config.yaml
num_attention_heads: 5
head_dim: 32
intermediate_size: 640
vocab_size: 2048
norm_place: "pre"
bias: "none"
init_std_up: 0.0375
beta2: 0.95
Each number is 500 + 40 x the weight over the matrix's rms, rounded and kept within 0 to 999. Layers, rows and columns count from 0. Numbers have three digits each.

# up: layer 18 MLP up, 640x160, rms 0.103, rows 26-34, columns 0-159
# down: layer 18 MLP down (transposed), 640x160, rms 0.111, rows 26-33, columns 0-159
up26:566471524530532550542512439495513489478503495507539503430503506486466518507551461486542465443524587491522477499476426548510567460470531494466571553480480489487560490462436471455574519507480553422510506509493499561611487482481548440529480511426490514488556548501568566444474490542469574529478475564433553458485601582513547519489526477504567411530495470524517517450476490503498493484519437492476439483573511501463472548471525552516526501479538532532445523540548453449473446522554565
down26:505466435519463457558508564503518508458512533542443488537420503575480522435521522507442517507589508559456458552538416522463493533516515486565522507520433497474569497574542463487455498516505492504530471562480488500487566497454558574558528509493449462508497536504584451555516463549515474516504490475453481515501462480487515481492554489489543548473521479514529501521435483529511428534520449520506503478515556612450481443502453500528546515539464494540478449480513553422621558511571533
up27:487445469571480470547396455523495490472506452560499548473480495571470475499442510469519460520488501461530495452509560519478530490507467506541488415466502436474497501545489470515451498515472567494477478461465380478488467508430489434474443492443457537505476508481471579432533532469577511442511433490453419447535500436554554466510479468474516505499545487521525494501537421428498507506486464530434459457466513461457442531532540520440498540475516542520555519470554526427518413453528527
down27:571493531494558503457466498529553539548565533490467525536458468469525464459485526530537513522423565428475450506494509524516537464538525521391507578482387496524447537516504543569514554509534452529499439479514481509529509478484451478453498529454526425509472433478507504495473469478510499500502539504559499484436559452543488544489521446469481528539483510412495464508505539543533478468471526547573495572517488509528499559556473465448439478567568467523505543480433504525542571414552527
up28:476435454511526500517552562487507547482486430530527534545523496476447465587442520528468429514501495570529505499584542510529499491576520514552559469462567570522543551605462446544525473533540521532502474442492578477519469449529509524500484530493499530546440495488455477427456480485602524497534431519486571446517493546545509521539455492433556539479557533535500473474542519504481490492508433471491623534553549449519512499467508523426596480476483524440536529498537550421491478438546523
down28:460466486431544431528502507539527488472562501508479557541576471464565500473496571495504460480438546559449513612471469449393500423457528516513467418459576513505534552458465518535448436539534560577474491464536481521471538504538488461438564528434489508441466531490476473540511435570507527500537498530503469538486462520442505496475509407457495484583550542544528465469493489481489477522491443498506507567577490494473432439575453457541492446521525516467551530494529470447562492530445438
up29:484442415585487583363482530520506565426482438527549548551567529505479444514443502528469544514523530487505533502492500478517487503465516479492444502530580535529530504452492522556464483542500541527511449542483545471514462456532500459535487446451516516444517485514526529452452515432511512514480420615459535500499436515486545500472530535434500545531509504491537509483499472480430470477436509531435464500495484492530481466576556458490480434508547459543538527549511564473480525476464551
down29:524464510453484459526506515502522524456525508477550500494429521469534525498501438471510491418497493470547526508530534498500464496438554466533487538532520562492480476524517440489470428641456519492551499447531440496504533477532412515519508461516482554486473480433509495512544488535526549524495467461473522537519529507442452503502521507556508476550502509538530505470498444455412413516505511554543390496483518508454466490456444521465503473497517482493491446451582499527461517500488481
up30:500532446537491513521481533542510465591498485495512557479505486477502544533541487486518497540469512480486521523513473526553506472457519467507560471462530567447502492567557470514421570445514556474506521494517510493540471447463523529511370535467435487486496552537522539475456489531452539495475471573497569480513495483497515473536489501478459476465558441478510471524465489427447571474491410424493492505510489511463503512504477547464505478504503483533422494519578525466535497523464495
down30:467424536501491530519532447479450536458529531476468468486468524546501469515507533508457468431549449503513508479493541519512495468493496527498495512477514462527494525406430476511464461491554453495470509549555387472590530530516510484498511510523415503515528480503523521534515523529538494538448476469543473450516512504500432465499488479443467466521461501429456492570482482524500463454558511492544508510510464552492451465467568477509575543522507475480442418433522444527549518476552472
up31:421570516518519442469524526510557456427524482487507458470505482539459491543424507561509569514455524488544470472478514507533498542480460544531464525495480497501511579547443536497463530426484508560455455510500597533545509499523535491512477544521516497507493503592525497538515466551519532542455523516494538505481504509529509510534491457472543431516496517510535484490442488524524628516405458530556513500483538506547454474470518585564527519475454533515474529538514478460486521540496546
down31:512508526509551503495564532550454567506500539462522506466509512494516482512542526501506472500508487453492495554431510486490478480558496515462527518439505488530504532496541501581459530549523482471501533536523541493496479559514454510367479550491492441499480506508480497530541553554498547558509466473504564444500529531462499545484465554485460505486521542506507480573508524481486433485549462447526527490435525483455529497625454410502428468465458512449493425478545537452565555514435519
up32:399477505489524542530556476434475460491518463524518481496528473449443526479468494486464478534533531528534513524510563506527556521536496539582525469560510524565437490508501537544492501577512522548490469472525567546558517468586497461459491506484465478438478563531426539465459466446548508494586492545449483415570559570548494488530493423555469523501548512550492552549467466518501484531401485539530443499537443530520489501572533587544486423530602539469484509496551494530507447452447460
down32:444472548461520527479544428521504511482483535466526452502460599517519471434514546571592520457516479552475496506509499563465446503518511447486515458500531543513499475504509436483488527597482485502582545473478457496488559523512352466554472483529500558501572543511476437538523556542473432506462493544459516513494463464476520492429468493500467465492472548553511478493491544525500515496515453465463530540524537512495510482486493485523560505433553464472503534450483448422487551544505555
up33:551464417552504490465491510560499573452520532463498537540553458531489469548550511536501487454529490470507449517462509469498518522477511515538500430522441550513513538538540470562437483500408437480462502478522535530473556456553522508442484517499515509510452567535499487518492468451480451552475550517440562487480522554486411614517544486460526478458571526505521455579546495533481533484522491425414520464482402561507476514534584518524577464527454498601420510491472469492439509493441479
down33:509536491476516466518491399447483538545489464521502419523525500493438515567509532493521455549489462595475523478467457548492508510571521584518444559478514479438450534463567491504530490495478462534420537487533487488483488497467509488544506477423521498538509491598465406491487497450507510452483453510503507498566505585469585514397535480510532446485412506522494483369507485540472454458448538491549538486454482558545543484520408481467492525504534554511424575501471524489460477543490569
up34:487464456613521567496586478480509512583490469527493456460500474494437473531532479476441454552579464514547542451537529441492506499486450467516495422521503539496472452520487441572518514493483504564492507554466536484518454443474522498522452461434505484471443500526538469482475569523477525481528391461434432487557530536502544501503558452514574480537489545556497531510504471430473547480439453480530444530507535448517474481522526463507509437531442453570525513485470572446466527482475490